Part of a small language model's weights: width 128.
Each number is 500 + 25 x the weight over the matrix's rms, rounded and kept within 0 to 999. Layers, rows and columns count from 0. Numbers have three digits each.

# down: layer 2 MLP down (transposed), 512x128, rms 0.0704, rows 386-438, columns 0-127
# up: layer 2 MLP up, 512x128, rms 0.112, rows 387-438, columns 0-127
down386:522467482530530497498479502429493518525522526522520524448494517510511487495477518480524506509482500493507494515489505490519492467525504466523522492524487454488519483494470518499488514467492513490505496466489543472521490490504493491507516491517502507525511482477461528531521491460508461500527501486522504494474499504497496492506471513495510493485514507495543520502540509526488476493482
up387:506526491497450505486453507474486495560479497472473512462518512489543531497569505492514502540497480542497528478461530491510462508513505440485529462500519517492488507506490499481487496491488499495498480474533472512534529459499509466495498502467526498525537517527510445497481505521508532493564521498486401458497489463535538448492467455463526508452480478514488504512482505518458516488525
down387:505495489504491484506486523496559494474521454486505478540484513537518477442514547524479542496515508518494523485493493542493453533497544467488482480490520483525478483507436522511475519541483440484473496496485555541481499511505554443507460509527533486513511437431466508511466513536505471482515489526485497485516466548469553521508563477523480500510508507506498536528480503461470488579508
up388:524468508471460508519472499520494485542483512480474513481554490492496470505493516479517527498420503524533521519508508469486451533490476517497514553516487496490523527518497465501526459504535481520508524488466512519511526459520503467513559507462533476515498493521495492511495476505495426497480487540515472482477490501541523558501473485493487487511481521515493485481472505491485483485541
down388:518496496524537480492471506503477486458507495496459519498485509527510491512496480502492491464523491504444510500473500500473511544506457521487479509498462536503513506530538500544528490475502522490509513473497499546515475466476528529485526503502512524527550503532482477512500469464499437517521509500504512512500510480457501505519522449518471505485497529488532515508489514518476476493490
up389:506544477534479491511472488549524519505518477507520542479499528510499509505510514528475504512508436549505491523488499474481523474545465466474541480468518515512468527477524471546518500523517505496449494528542503543470544474495509468498499500500522466530480528514471516430496496485464535489520495489541445548515494441436539513500494483489522468468498520535478460461491507487483487435511
down389:445487499490493489489532480498473501528505502552533470481504488479500530473525474511500507503537503510453531501483508498520471510486508550568483516491457560472561490534528478495486490451505528510465464544503435585490497471515506524491444508494476521505488480470545512459505482493539422461562478501482493468508465510505520498487522485468501540524501479541540484504479496476442550536488
up390:518501504510500459489496504502511519501476497489487533487499514500502501519499501476499508486491492510489509467503507485490501510497475486492505502500514498494476508488494501497490522495516498532485489498502504515491497478505495508488497517483492484529493503496506502497495502474515497504501506494496497505486490495508497490494503493516486502516502496511504473495501463509496502491498
down390:461519499482515556521472501486507464471543511507496488505473465488499494478491493521493476530507528474529469559480471528501499488523522503516528490503477492496539504520497493490527464522476507478510538489477513459512510527480481491514518465508493539507501510506486503522509483516469506496493483491500527515526510494507497521505486529487524481484492502483483521497496520487493506513484
up391:491490520459452505522484501473525486517495513508533527474528501476479511490501497501469519486500490497516482499482528507536522461491469494476498482501486494506521497479529485524480482503500491509492494499513486520490510498469491501462484498507532491529508491487518461523482503451479467464529499552546496440507476486506486516511528524508508505497475482518514459471483512481478445502501
down391:543482503504505493507525530529457482481477489519541482496492547473480473511470533477520506530498483514515458494513481498502469550538481493511480483513478484509504512517504483482501503517494511489490490497491523483516544528514505508472518505438475524481494560476501524495513546496503511542500484508499499519519460481507478531485483482506534457508482517526485509502481477510485502473529
up392:498497485483509485483475527473544505494471471559519506473552484503519496465476492497523517454530450524549548514469519474515497517542469476500528506499488460484491503471489491549480464409510474509481521511505504509467517522472536480568559503496510487533457510519506495524541510484477452489551512494477484505489496487495529517492522516512512496459490536518448441446516487483503541457497
down392:497396505499540511454460495442505459525479493542445472523471518509513526490499490501454523480474532476496509527487537498506460502519539535438461586555528511499505486445510524506504534479503557498554485465453510527498479501487441465517485495564517473492485469505555487500468442516489495514497525428495477547492486494530464467485504492551517506497581520527493515530529514483516527533487
up393:543467516488481484522495475478510479546471512489478513506482514472521513500556557462506488524481494525475519487509517464491507528535502467482481489500491477501524500493515496534517495499515539512482487476517462519523494492484470501508487458468485510522517486500533524519493489540528484529491487492503442496529494483486496489491479465507482486501491477508483496562487509492396533498516
down393:497497491476516481483473499479504511518464484529503529519489503479500486505484511504498496492501510494471508488507476506505504501526508508517505484496493481478489516467508507484544482507529510505483513517525489484502524508498527470475500490520452497498481503494489483522518538515493519514496487489508498515514531475516526517503491498484491525485486475488513499509512486500508502507478
up394:504530509543509500490501508525497485477507487465473511471563503485507460509485540503490498463480509460524520460533509478499513486499478475505468511525496512537503584523505529523492498516497508506537452464486473513549546468492512510495526492490473472515443480514551476511474504525510490455509505486511497487500494458490537492517510502483507467480505483488464504492466520461470485532530
down394:520451478451461519549534500510499511478519508519472509545512491508448558510450521540517504502531508540501531515474494497495501538527488466479501502471492500505499454470494499504478486514532479486505520522502498439491483503475470499472466546535506488488495475554480486497465470518523478516500489516493531529504495493495490492492518479501489470479520525491515493521488470485479521562531
up395:481520525517476484493500523493498503493506467510550529454507506541455509483532449495497510512540462494477466474459492430484524506521495478482452505524544506484487446483548475566494485466485545473512497532499474572441504503471501499519519494524502447520474518504493523501497534469495511492497512472507492518496478506523536496478486495511549517511480500529484473543505499533451478506539
down395:453518524501529503525525479517507512460526550517498512522512491489470510520494485493457516522511500501474506475518532511489459560499531494473546478496548503457492477533523505513478466522508498490499450465493518527469504507502489504509526493502478477524491489537477480465466552505526543486488513451503494519489531480487549500480508482482551497472503485522482486498521516473515509509482
up396:532545486449477454453504526467495490549489484497527515503493465476522492499515517507520481493510464541501477527497555471497496467469472454511572501475489496476506532511470477502512476512498503520466504477527515493458531533505535533492509470483516486533426534553541475470506476507522524486519557474537415523488492495485508488473541518506527484473547494547473445460455502451474533463459
down396:517481558488464506537482539519496486499546489526531521472495494483472534499531511490526447504490496518461493484477502535489498528511503528474526498470500505503502474517498508460497504460505515479517531491507486522516471477470514458523461492564529506513494498518505500498486536483512499467504538443532437520482465474507525476525510510494484484501450487515491546469483485566496450538503
up397:519494486516486494503494461487535500526496485492511512483507511481516506515503520511532467516493433494513492504504550461467494528535490484489474490505508496495507530514501507555478521504516508493409506461535497528484489474507482473471537468454479472527491519512500522483525488526524520500477515500510443545535496469452503480529542473504491509463469519488486492499480509504512498470500
down397:517548477505546512531462510518498464504484441489469533536492489486517505502503500486510482478514500426538510503491501487512562514526498542558520509506482498550469530482504535505519464476474520490525504527485461500486487488482477508471499519483488508492481539496479428518520537486517442505488487491511470497479491532473508505543515492494501482526509496524486514518476485485524513492513
up398:466491502485484470489521515499513510546495492493515525464496486494456536510518477476472514505530490471481489477483533531482460502504505535515507473507484534509532505519481470504478498480518523497465461490540464533463489474469502534508477444543474455512482502520536500512556463534502515469487500519506484518487457454475488495498528541531516518510493515508474507514479493519504520475487
down398:508479541485490513518472514498502496485521504522499532465508524507485537529503492460455479543516527447462500504463482481490501477491476477490514486468511542511510506485552508532466471465496485504506516490532484503460498493494517530469463498528539529536488494510468470503549495505468494471508549557521475517492473530491484476448474511558506539513524478527483509482515506522493519495466
up399:491471522483497500476504514502493486525461491509515537463509511476519512512518505478507525515483469499463520503465537498514477504502471483466488511497502481517490512517513466514476496506515520502461480473526489536497511476484482504483513483511508507519469509494550514468502535508497481498549515546531472510483472476529501501472493502501496477483489479517473479499478489499473481500497
down399:505469497488487495480514504515462494528462471528533496478545478488523493507557525488483527502502481528475530487499517494511474488499500502461468513483512515527499506507497470546468502499500515518496471512526477555509492472491481502507511487485510512504477516478543511467489557504505484479555508568516465497469477456521515498498508494505498494502508485552497484493466501483487480507508
up400:465539526510493470448529481493519508471491488514549512498528535519460493551500509520452531522476486478534438501481497460543474475477454490505502482513486489576489473541490487503487475502537505530507485507517499520462528546529471493502516495473472468520450511526493499481487526511473472484525507507483555482503530492503540492487515535538490455503474478515491455499464492483455512521506
down400:501526495450497506454528523525481501488493482490536491475504516489529464499517495475493475471505524516447509499547514468528504499519486499515511505480505485542504503457505498491510511503562526519489491518502519493483514488508494501472529477506486498520462502506500506508512486554482487544435499482513446444523484516514478495522493505497484477487489540482530482511474498497480522500479
up401:446468529535496525532483511504477514470468514494497522487542524509503471529472562462472519480527484493500496488494507538485492494531463511501505499527513528532522516499467511496443455482477528510483439545527476514488522465466527490488475485516475481521516492456516483527495518571501526517577429479468505484485507460494524478507512523517478482510486493498471483543493521527464464458485
down401:504466566518489502477482488504449494517497487509546501508511514510528538503468534469502534481528510474469501504512523520501514479509509538533497521508517499467511480475505559488483494448434530507503478472547543503532522524454427490519477488539494476533514526480467544510519515500499526496518495490472510482471466523511491504483471487451509510482464540471535488512478517554467488497523
up402:513489526522481515507490507526455481483499511489475548519519499511488467505514486521518480495509471462520478507555520479465492489484486503513470487501502519514502521490455497497499466502498468487491512566494493532472511503464498473490504503451519496530480518478571506480495515453505451484533473557495505522476514443501503486476502514513518458488504467493483459499473523512519476498456
down402:537483498551456508531497499498508488485488497494478480509479470498505509502491508492484469528530515525487519510503516511490458519510527513562483501496525507506493481507484506461468496468516490509502489506511486484517492506474501492501486500512484507535511480506519465480483544491481537493505485487471523525498528483476512497509506507508487498496479515456493522503502499505543471513497
up403:522515481504525488502531447519490492467523530519486512503512509511506502510503505515568472519451451503478484487515494510528512459505471472466480521495481496527506494501493499565498489518486549499478515494517497568465519517503502496475482495486461462515475500480491520438531514476517465473498448486504534531502493484479484499492505527500530473486548502500518489488486508536533467486494
down403:491479492514516469470508467477455484474503487544527490522536527489479512483509519512505459504482504504514518499518473511493483485454488430511496490459484505481505514465500486500491513500516480492507524587495485500475497501498537441491509502481515518528534507464567488490494501496487514496516487527523510516511502534470505498544488484500505506469469533530554505496493495496492511529556
up404:518526480433507484474540521467480505467498503516509519487488521534473495510488512513494496485531490502532485489452521468558530493485464460509518545519500489500473511516530506545473505484479507502497496466492488502461545509521487526506539474533497499516449533485515490465502508475509525476526498443482453500536472520502527500495467513496512440497528528575466482470503503491507540479510
down404:506481504524490513506510542477516498474501493501514536547525481525500464502514501462457500515532536500485470496529505484460515491502466494520520493532511501508486473457484489482514512520468531484496528497525470449500510490460445524492503502513534534491529492516503503510478540500485540469543487492524494514481483523519502460498507477536525469487482523501500486449478481527515512503496
up405:506552528464479470521464450478482483527439483482506529483546473470496519504553500452485524520485494541466495463488536518512497514476500469463500525502507517510525489474493454467439470495459552495480496510545460519529510473484512505491476485506444521520523469523497434522522504537531511505518477527496478544496462497510470509487489529485488532486492498503450482536497508488486487471525
down405:526504464479515486566466513509527519478477464493528521468505485460466561520442486500515529526491502498454490527479500524500506496501502469535522517490526507515507503456469443490463532510471520494534505461526543494512528504493470549462480482484512527527502466514504496458516467515514469486498498554524494503472530502487502531511450535496512510487511442506431490492563493478471488509520
up406:537517530543475495472478478476440486500495510471535520460576494518467530465518511502529512475508475515503481471492559509508529482475473473459504479525491524533524505500531457554495469526490535500472480507506450518486521512468528510496464498500461488518491483491480501501533514520486458476503521469515463478526468494479498485458518496497502513522508437555527458517479524489501491466515
down406:502490543486500537508481470458499495496523501484499485476543524505474510496513538521509521516529465492510464513494518538497446536481475482501524487555464509524544514508491505499507501544493537436450502504504481517518552496439497453522494479468474521423521504497496523530515522515511492469492488480505516457533488549535508510476493493513542514462483467546485451534455527485516483489523
up407:468523523505479505473496527479523483493537493499491516515539523489477471520505522513503512509509468471510505492483544469520527519509472478514474510515498537521510530568484486504489500458516508525511501494487486513421533493510508483494513500463497455512439514493496498475536491477499477502488474513482511492477529476468503483478542529532535487492530487475504491473471517517479535497518
down407:506510486499468518502463491480522523512494474492503518499526521459465482504535497475549454538490543475511492506529507493496478519490531490458506526526519477486508482541474500512468495512518515493506483489466505455559492496466516488469506520519516526519489469514492469457499514516493495524434532509494511525501502500488495511521524525535470529507508501476484511481450491437487491553517
up408:524517478528513487505526517477479491510454513544530498444512497481513519516527555471475505502532506572499466491515536488536490481512462469482536479504502493537495478477501477466466466431468544497522508482519485493466529509485513526507494491492508502522518528499535451530529503478472489529503477466515494490485497444490510515500499476477461510514478460565476496540530494498502533497530
down408:498467515518512502520506487550532508474500504487519492524537469505499533543495501485528446492547506481445503513440492511503525525551444495508519461522502477506485496565502517520519487471525493490513483486504510484487504492496470501514482531480501483522489509507493461468457507515479512514495499444494488465506475455478470504524536506495467509485514520497522489527516510509492503462525
up409:477533512508497512526454488529478513535468490538464520488537502514550550480476469503529483533515449509511505470457498482496499489494463490501497523502485544470519492531514479497512459484507456497479508539471514528464498494439557457499498510512470476523525513436523531474496519535526506490540505496460474502491464506489534453501530500504537527463539504542471464507492502542496492439482
down409:509475493511519480469496482507481507513482565536466513554474503498567485492483462474470506507459489540508468480495470439484454519473538477504476531464469499505488499519449564504483500492528505496548462534521478483509468552470510483515502514547523489496530576524506527450513500480501545498490491475490492524490498549492491522522526506449483520477486522487517533503457525503474531500494
up410:490511533515474471501455433444509465493455533531513502465444521541516504463540499551564509509495475539519496523505524487496497525529473472433494524545447473559486523489477511525497506459559487514501540469458461495463491526504494511487502496469454468528511505571441510499501553460497522486512545487476489508452481522497489494480527514515486514504495497545421478521476519512491512484501
down410:510527477477449505476483547513428489385486447467548504495548517492505537524501508481512461483509480509530517499565483503462495471528489558515497489518506491491518520501520461503431489520534496483502553537510599507473478459519502523451535509491483517492500517505500538505519469475477539508490517489523513489520439486511514545542493466468493482490468505547545512470484490462475504481508
up411:530533490476482463512550488488516495489432484528506516503474494478492507492532506500482474511452481564501469461492506472550440499483474529508541495536506496524495496559494486475463478513510498482480474502546491508509514543527486554527497491470463489527515453534496507511513525476466484441467477524458497489509492498489500505507491554491536513490521480514465490475450497512549509487510
down411:520482514492475483477477465547514476562487524497516505521487503458474517482559497461485511535516483533476499474499489467509475481516453504522552454506487514507527525519491448508495532516521504489544480476590503467512492536477462497486514519517477484526534494557490510497502506475487518509463496447493517477489526543514489494483516500487489490511486500445522514557507506523479489516509
up412:515492512528499472492507510497486494506455498501521535466507493477477506493534495484507548482483492516493504489506522516499501488509460483489485498526511486527502498487509491518497498504487516520512471507520462514518502498485493513490480499497504491515484498495501508491494502518503475495523544527521516496488484494503498494460507501513494496503493468537489470522499490495508492484502
down412:489503501526508491513521500508502511526499498509485505497479471479478499514521477486521489511499503511501510498473483501498487514509496486506469485496490504501504503508486467480500510489496506501504498478521492490518497483501523473525522498522501519467464527484509531494508521521493497507505488508465501516481507482481503500499496471504502505503516493494499526495508509499510516510507
up413:499546532494491489475527538435494460473485478494510522482485523481500550495534492495478480496533480499514498497449504524513509528490507545487533497508495512524477504511475492454478468490475478494505487481549490518472508484510513525551544471495507469512523488519506497536467497464498518486524510469513492478506437502482538497500476475518478526530461517561476487475466501478464515488499
down413:524492511503488500485521548492516479479524535520518490517502498510498496513469444519474519498493503497492517510468497477514520495468470487491506504522489513534518450457455498457475515508495515498508500468500503427485463465512467535496474514485501516501517506516508489507515503499489521517508497488489562465510511547468511524489551521505525490539523489468553495443494523521481501497492
up414:546546529461493491456518532540490507524512477523497520526508481477517528518462532517522483478482459468544509476472552450539536454451435486527480504503497509505504556508469495542515472512487514521492511483477464516513538502495531472496486483526481508536448541505528450509530497497502493453536497492495499529509453499513488462458521522504503464472537465507523474451487526468479525453474
down414:482514545464512523492481494505465501493445550477493497497521503549482524507518511518478504520519540511498499513447527476487482452494495508448464564510514501514495542466489548533444532450491543490511511472509510533474488542500526461505467487537526562533470505463450444500501467468520496484546454485537473503489502530491461494478474520535480477470487500511526516562468464489487503508519
up415:480502513501513499512523559470509486475481473520480521474520502450543525522511549488535512532517488520549520491489494476556527503486463508463474491518490503475472502485493476499523461511481481509496538541462515527488503483484515481541533512536466488520519480447536475516479580525495466510555453504486505498516479451506521477505525473525480447504464465516493451479511487528446495458513
down415:529538549523487516455504512486491486471535506534480520517482495503526490511491521503508504528502465529490485473487502477515464514476491504476469508487511514522511517505468496490491472538479466518523500561508519474571502511479457484496543501524509504519479508511522513477503539485527469509504465511498478493453477502468497498485496474484519498507523478508495498481452497498478497497496
up416:477527524503516529502481523545523508459491528470499519515560507503462474503466496522516510516482458494457496477491518478528489448490490496502482498503456525525494512537553499458486498490559496520508511541488509531455504473510454504488455507475483487501484510496495496491478502461518438524510498487499502437482508472489506526479521544501506472489528473498478483480507506472525445491525
down416:484483486520514487530476540522554521523529506510466533561479476462518515476491498488490531495459501513515504494486429482482528515506514472509511465506494483453500486509475489500516521504506490494508504494510500479514500516519555482496449488504497494483524507508517494563495485484494534528420489490553499500513533470466497542511468516505500516493476467503513519469495503490501470502497
up417:494523517496484471449525500458525481482500493500511514475488510509526478484553513481529524490448431523540497506513526495529497473527466446493524492472500482521481502528471478559498460535492478492468507484491439561469526521478532516563521488513523470503491488553522467486536516474484456520533509549470479541483478467483458473491494509576513499483487500534486396486485500525502557511496
down417:508513472487527509491431501461506491482520515452442501494480476492480544494505517523529542485536515528502492538548474475479505474489523504545472451500486513500498469518491535502512519573466495465503512450441483484476517481481498559518498521523535530494449461546473462503532455548532545463457494468514499516493556547473490530547493481517478539497562510524468521463459481537525485534507
up418:508466489517506482503508496492509504509501490514512522484514477494504488493490514487494491503518472539526495473507510492503502494502496525481493498532485483532491512492527469536500509474493513500495489479516491520489499482469514496501486505509507492542497491499505509497524497502499505514506507499519450482494494498490494490463510485459477511503475459515505469510486491489505512502503
down418:518495485484538490524500466471487487489506502514502512528508477478493490477517515492509520515488502522520507482505493518492515485478523496480478508502479515503504506482496511521525468476484519504451496519515502503485505507487501479510508517487492479534511515503495522455522525507498508480503484529490486509478518514518483517472518475487489500507487488483522468492484517528529504519508
up419:534530501505500476450492466508507506445510529536491521515515507534510510472555442490540493480463452519512498504488513457514514464524475437506485467488494516526471497506482519561501475516487531480456510503536510566460529505508498518498507483498504495530480538530479508487516508484498492497566500514503459528521502513472488514453469522496523492468497509510458442449504516474506509469455
down419:478533490512479481478523510445468522519451428463497495523556511491496523556487482501526553528511489508498504479514494495536445475452534478510470519452509552473512531508580492507526515505506490480503472496513492537439496474498508470510455519485446497517528522502507491481534511534496515483523501466513479571488444571449536503496460465435484531485550548574467470530481508562485521523479
up420:501484488507475485452476521450556507485489487544509514470551484488550510484500492498486549446517479555513518508496525466492501499538450482503463471501537500500508465443516449610489462460519441484505519518506509503420501518463534494478545499451472459527467543549540538480490532511482464484573564503480453540522506488509522508491490486496533496461527497538503430487481499471497521462492
down420:517418534575496498475485570484503477495503496589488528455449465477494505509507478511425546502473575420481524524518453478476500565544517528479519525569537413437480465463521484545494498527492504477542501475475533479511475511477480479522479518503548481500484494479556542485426456559496475548462555427466454484508484458528515464471506495537531517514540508558486539490526492532467501470512
up421:490484500501490487497506505500493491479463480508515498478507501499497503509498522508525501482471452519486475505441558479513531485503474489491532514505484506529483499525501448489480529482538499511502506485509475508428537545502512518513504470508502485535460471501506446504491493484527507544530554500501456536496477488473477517495507486504504472506519501577477457536522505457507532502478
down421:517479481505458473526502475512452508494499504489543473533549524469487481518488520470512475516524498475465496503503521483531480471465495484501490547472499493476499490523449427503484534490512515492514519545540537529467520502492477489500507513458519503540513481488489514497516481495466519526507513497534466495517516507478510496496490480520488467467491477513508501531517503510542518516528
up422:518451545465512518497486517512512529475497542542467519464585505444444464551478490490455530476427472463516510468515500487525517489472480513478471454488500484524492498519464485495505492483491463502509517546497462556475510465482468471572501507520510552532501504444555489489498522469479420522493492555533496505466510508503475519444522543579543474480499490461484479485504498478485467443490
down422:484444510488504527493476506511534501501483504504498539487529518478524504525463517500510533539435505522465505482532489496470509491517445555495492482560488468503494428491484459542492523520498513514497525504503448509543528508494504474526504500460515495473493510474525482490492529495518464445532451500545551522505540506512455538487482466535520473482496492522527525524449484504526477461507
up423:495500487456496483498472494485542484544466516521491528456507515509495499530485530481500499537493500528510497530456499462487482523515503480457557535484472529528518547544526501508490441522545507528500486459538510478489507473503453495492499502455474444517433489523512522447541461497541454476479498490509491550516466444488530487469470518488470497480509468492459500510485515515533503449495
down423:441472460462492504495505505456537509562481505490517543472495464484448490475428490485522487464532525522491516484452491492526547482522517508532514468520494515487526517492474518502516490476536538509512539482486534490483496505486456525518479515498478511496447495494494510541473482497482516472528479498520445500528505519521515510531493485498454518497534499502495540519529488524506483466495
up424:498483537494500489503477449507482490556498548468488512512535516498477465500506508491494526501510480504495536475508517516491528501522509446450501535516474517528518501505511497514483501521509521505460497448530511504495528485491488473482506475492465480503474521490460474462526479545513490512503501532524484531508502517500481488490542511495490489500520501476493488505484507542489504486520
down424:497495502518523509470536509473527500512508488523503528481467512487487509500451472524496466484504501481529489502457449499489521506521490542527498444499505462493501511515495506467503493489494540501485537570492491499479498482489521527492486506515480507501521503477495470510492497474487524511505509467467513511488501504514502508528489491508521538482518505494514505482532501470494497531511
up425:500526504478468494538515490506510500493460491489532516463506503486536540490527512496462548488522500531478482488501536503501488516522480438505514462546501481519513506522511507476502500468530497518511492486455456496526484526497441491517486508484504526508513533527527496485441545518499505508512517507511493460524492513519514483463503446491465479514539489469510494498488496493455525549494
down425:510467492513530484516489525495522492525509494492503526507469524491477522496498502531504492471497494497483491486528438499473498518510530509493481503513470473460498474491428554534505473498528490499540516475519523495530503509486535481469507513498469532503507504482516520529470465515466484526466514528508534552507503506475484495555486487518491519476489436529483541514505498477506521488505
up426:484499478495511469474521491489521507454511508514513504497518502534439547472493546538519493508467455515486463498490511486488522480496488466500508479509506458522499493499473475538472526470528525480474486487537494555415496576512487504480474481520524497519481503535515494508513502496491497509486466516508490463501517485481519507459535478526545486495529518542505465511512492439486529498484
down426:500453487479497498484459480491505518494513534487486510496490504483509527529473520479494469530496473499447513497491487511506454475509502491467528501462500528448494505557467489494522512575528485472499483525509522523439493504477494523474521514438562485493526496516491512533505536542475483505453530492489530500493500571507464520515474493540516488483481477519525491498518532571518497520524
up427:500466491491498500529544519497481484525507482482522503473524492475447491500498521472500468502570517505545491469496527452514493500429529484512467539508471519488522535515509454465512492454526531508499495491510516503505493492499458535538504477496473522523501485478521527552498520468500467487461541517489446470502500468515532479516528527517518483487465482544495497517511493525499503498545
down427:550496531487496504525482460488480513446518497526483507494536494505511512514495450483514499554477459473494508517501478536449493497552519551528550431478496486507504519493474555518425543543505450491474483507501530468515473486517516483425501501554526508515553531492484462523498513520500441538517508522490519466490494515457465500510516531500501531493524497435513482467446498441526536516481
up428:525501462497493486498474481480542498467522543534493504487522479472559467521549485533508515496491484484496505518511521453519557488538472514471495490522551515511488509507452516527512509523475491499478511526517460504491496503493508470520493500495471501530429542521508505461484546505508525496511553467491490537479482441515488464464485488510531500491544502511488488464435502487499519466467
down428:502465515533494522538511531497506484484460528480503496492516504480521530504468520517488508516501467508517487496512467494494520527479493490514502510532504528487484520517436476471489533531484515460494527473493535476524490503550430490518491488513517499530445514489511516499499524510516510489474507441503465493500516503482493470494534474515548499513446491527497521521455490537530489522484
up429:496546534494492490518471484541507504484498551501463530497523528538526463503472482546517507503470429520526465513465479483510469466527457447502537523463468506513497540558536509541494462493533463504481505518493505535427528510503532506508489501489463441526473552484530501454511507440497491425503476524525522518480495470474566509429523521541500476466537522513454450457491507504510517492521
down429:520411561494539497469499507489527544506509497514488484478465491468490420480465490491470571534486493468533485506525528528549466521483490511525522543523467476440510543481500502512524518488460461532465510520500500518538507479488480494531450504502477501489496516483483526483464481456495484501471483477481491544502531505505496476499521520522506514502469517522469514530502512486520513516508
up430:468457545508493507482496503497531479491483533480514523488543510554462479494496499481487538484480498496529478494498514482495543489488473470483511489483480527517488529551525454526533472514495466492518488531534440532480520507481486501491504477487502493526455486512517477468522519507483493516520485522520490510504490485459488494474458525510498479509477505515518421512508507519485512458540
down430:493491557501513512498510493528482487479496493484488464517474483503532521499481487470481520499479479502526509512492522511514473504525492476491481500533476461496507506550488474496483496527487531510482492479501489531533549523510491523528518501495471487490492516499497512521485486500518557480520512469485499493497498475539509518481493493501545458494505488502486470565493472508511489496517
up431:543506496508492491470496508503480471496492520551535513489484515524516519493505473495526484469478499528522480510475518478513517483470481422456547492497499477496499491505468497532495468506459498497493493520506502492480537500498474501528519481503476486526497535492506534460525511484491483498514486489512468516524472492473512492457481490492487489489534473549498465482488519508490512513485
down431:477498541497519517514483499474515503475517507513494518499496473527507486521497491515514496508511496483511488501482496503485494478461461462504517528507494493487507505508507497523524507472517507500455496531508498504449525480486498482514509530523513531482469503519494489554497492491504516488517501505497509502493468495505538529501502504493494500469521519501457492491497472486500520487473
up432:475525504528509503482502487465486525453487490533505536508494508487532516518513514480504473498438452495478472503511472517501477505505450543507512448494534480499492478532496486540514496518480477474481483525492507574490490513478518504478487511501490484507517499527536499464452532494471495510551481494463539480504472507540519469505494504520496515506516506506516457497469492460511486514501
down432:490529473506490494539482513469531505496509505485478520495501504543505494503464493535513490442554525485554457492502460461501517500490508504525458522492480476523479514485572486514538509501500513518501499446482525475494509519497509493496503498499476536479472518496476483560523482494500495471495522515489496514501505475493489510515492512483550507512529457490511493517491485529468489495495
up433:513488535519477495471507523507496492528473528508529556462516484481492479489517480479515551493487462520500506485502513491521495480483477461467488499484493482533511501496503500496504485498498505495484489478495473535488519493474462514504501505489496484549509515473520468466507508504494476509527528555510483493496458481499494479464505493515503482488494467530492431516499503503510494480490
down433:539486494476483444474504491505485508532477497519541518501545508489478480506514527514480517467501504523508508465485511493505501476487469495496496517495532506524484483491538482560485476484500502557531466568503508524468462463524493507503492491477503469543513501497520506468503502492524465486506515526521465480464487476502530482505515479477495500495531496546512470500486515493517476480512
up434:518478503481499476467480529491519498487516483539520528480508519530506496528571433546522534491540487513464465527541520467502494447486410458484504513458510463488464502499545482530518489533510503505509491529447464500477510490477524510473530497460516440514454557516548491451539500474459495449542504424520519541489509483483496512514485510527517475480514498523489472446499520562504429441492
down434:502514522533548496502526435475454481402451519552497531485511498527477523477507509544551494479463448488514492491512545528498507467546431469477487434556469487510492493513492526539470490578493443490444544501535470521491510497544532480447573489523488461525510542512508499436492526506522492536435494502501528472476518517541536451474508496485538502559487502517547499494488485463497459505530
up435:483513509510484505507483461537476528467501456517529533463486524523512493503447525515501451536517486503504459507461543462536491473457465475478562484509502477473457520515471508504499509451488508503504472539494501483484534508517516462473514510512486494517467494481485534478516496441519529482520522477480511493508501482506579476495494547512515474463492527541471480483518515505482482505508
down435:495537491466518516492500501498510494482530494514508543535511474520459499492506514510472505507519522499501538494514505518495552476510523503510493486505494511503494513489481549520488522519501538505504495503431454444484528501498503491492489491451481490468473479503481493496550477488474504525527477493495506527504466504480459488547479469493510526496497506465500487507513508487523527514468
up436:526463524522481500490517489467448483516500494493518537505542506499476476505471477515506514455499461470520477488459551511546487540478504510516456521550469518515505471487462496450501496460460499508498542450529471537487543449510470483529553477458497483525484531499530420516475483498512498480504481532484481469470495508538502518498534513535498494514455531519474476452500502508505509478519
down436:525525559506479508526526519508512502532511521533482509460487503530520472504515502500462518481522524459511499482461434468484436512511490497484512528453487510515500511489507535470512493522514484493523498496489531495470506495494491502528504516488506453490569507528519503466477490503523507508485511514499476493477517494523476526477443476482546442528524514505518533530495513523478485531476
up437:510439492451526503496462479522471492448473483540508513497503488489505490520498522541529493522484461510507502520490522448535526526478500511490564542524458526507462548521524511467523493470478448512509516566475509518460494500510443474494490532494522480530422500457553489505511496482514485541544505494491519506484506530514533477495508512519503431488513417485476485464496519490488492514486
down437:496456586506522482502486463492505520439508477500508532492492468433473494474519459525576476527484503484542480492493517456570505544422492434448524449538499500530484509525529488428490508471529517509471505538533474498461524500505510445491480490505515511553484511520540520489492551429522545506441496513500564573458546535490575460478517485558537513493549504484460467450444507470515506519513
up438:486470513512462510506498498482520483503489498534514564452524497475475484499521496493536512486491462500512476504489509512513479481512462471476525475510503466535516512495520469511475495501537523507473486480501488531455508490464471495517497487495511487562476506502534488501482519483488456489538554514518497496506487466543490489459530486514503488488483492522479429519468508528485490476476
down438:483502496495503498501499510496492534490501494531511522527507439497482509506514523494515511472521518530503495517508514510533546485507479499473483477505505507500503495481496507550508478487505487544499449495493464468479494494464497543484494532518485494529509483530496499511501485515506456481527489512512485461502513489535518482492512463477470504480471506488520479487528504503492493512482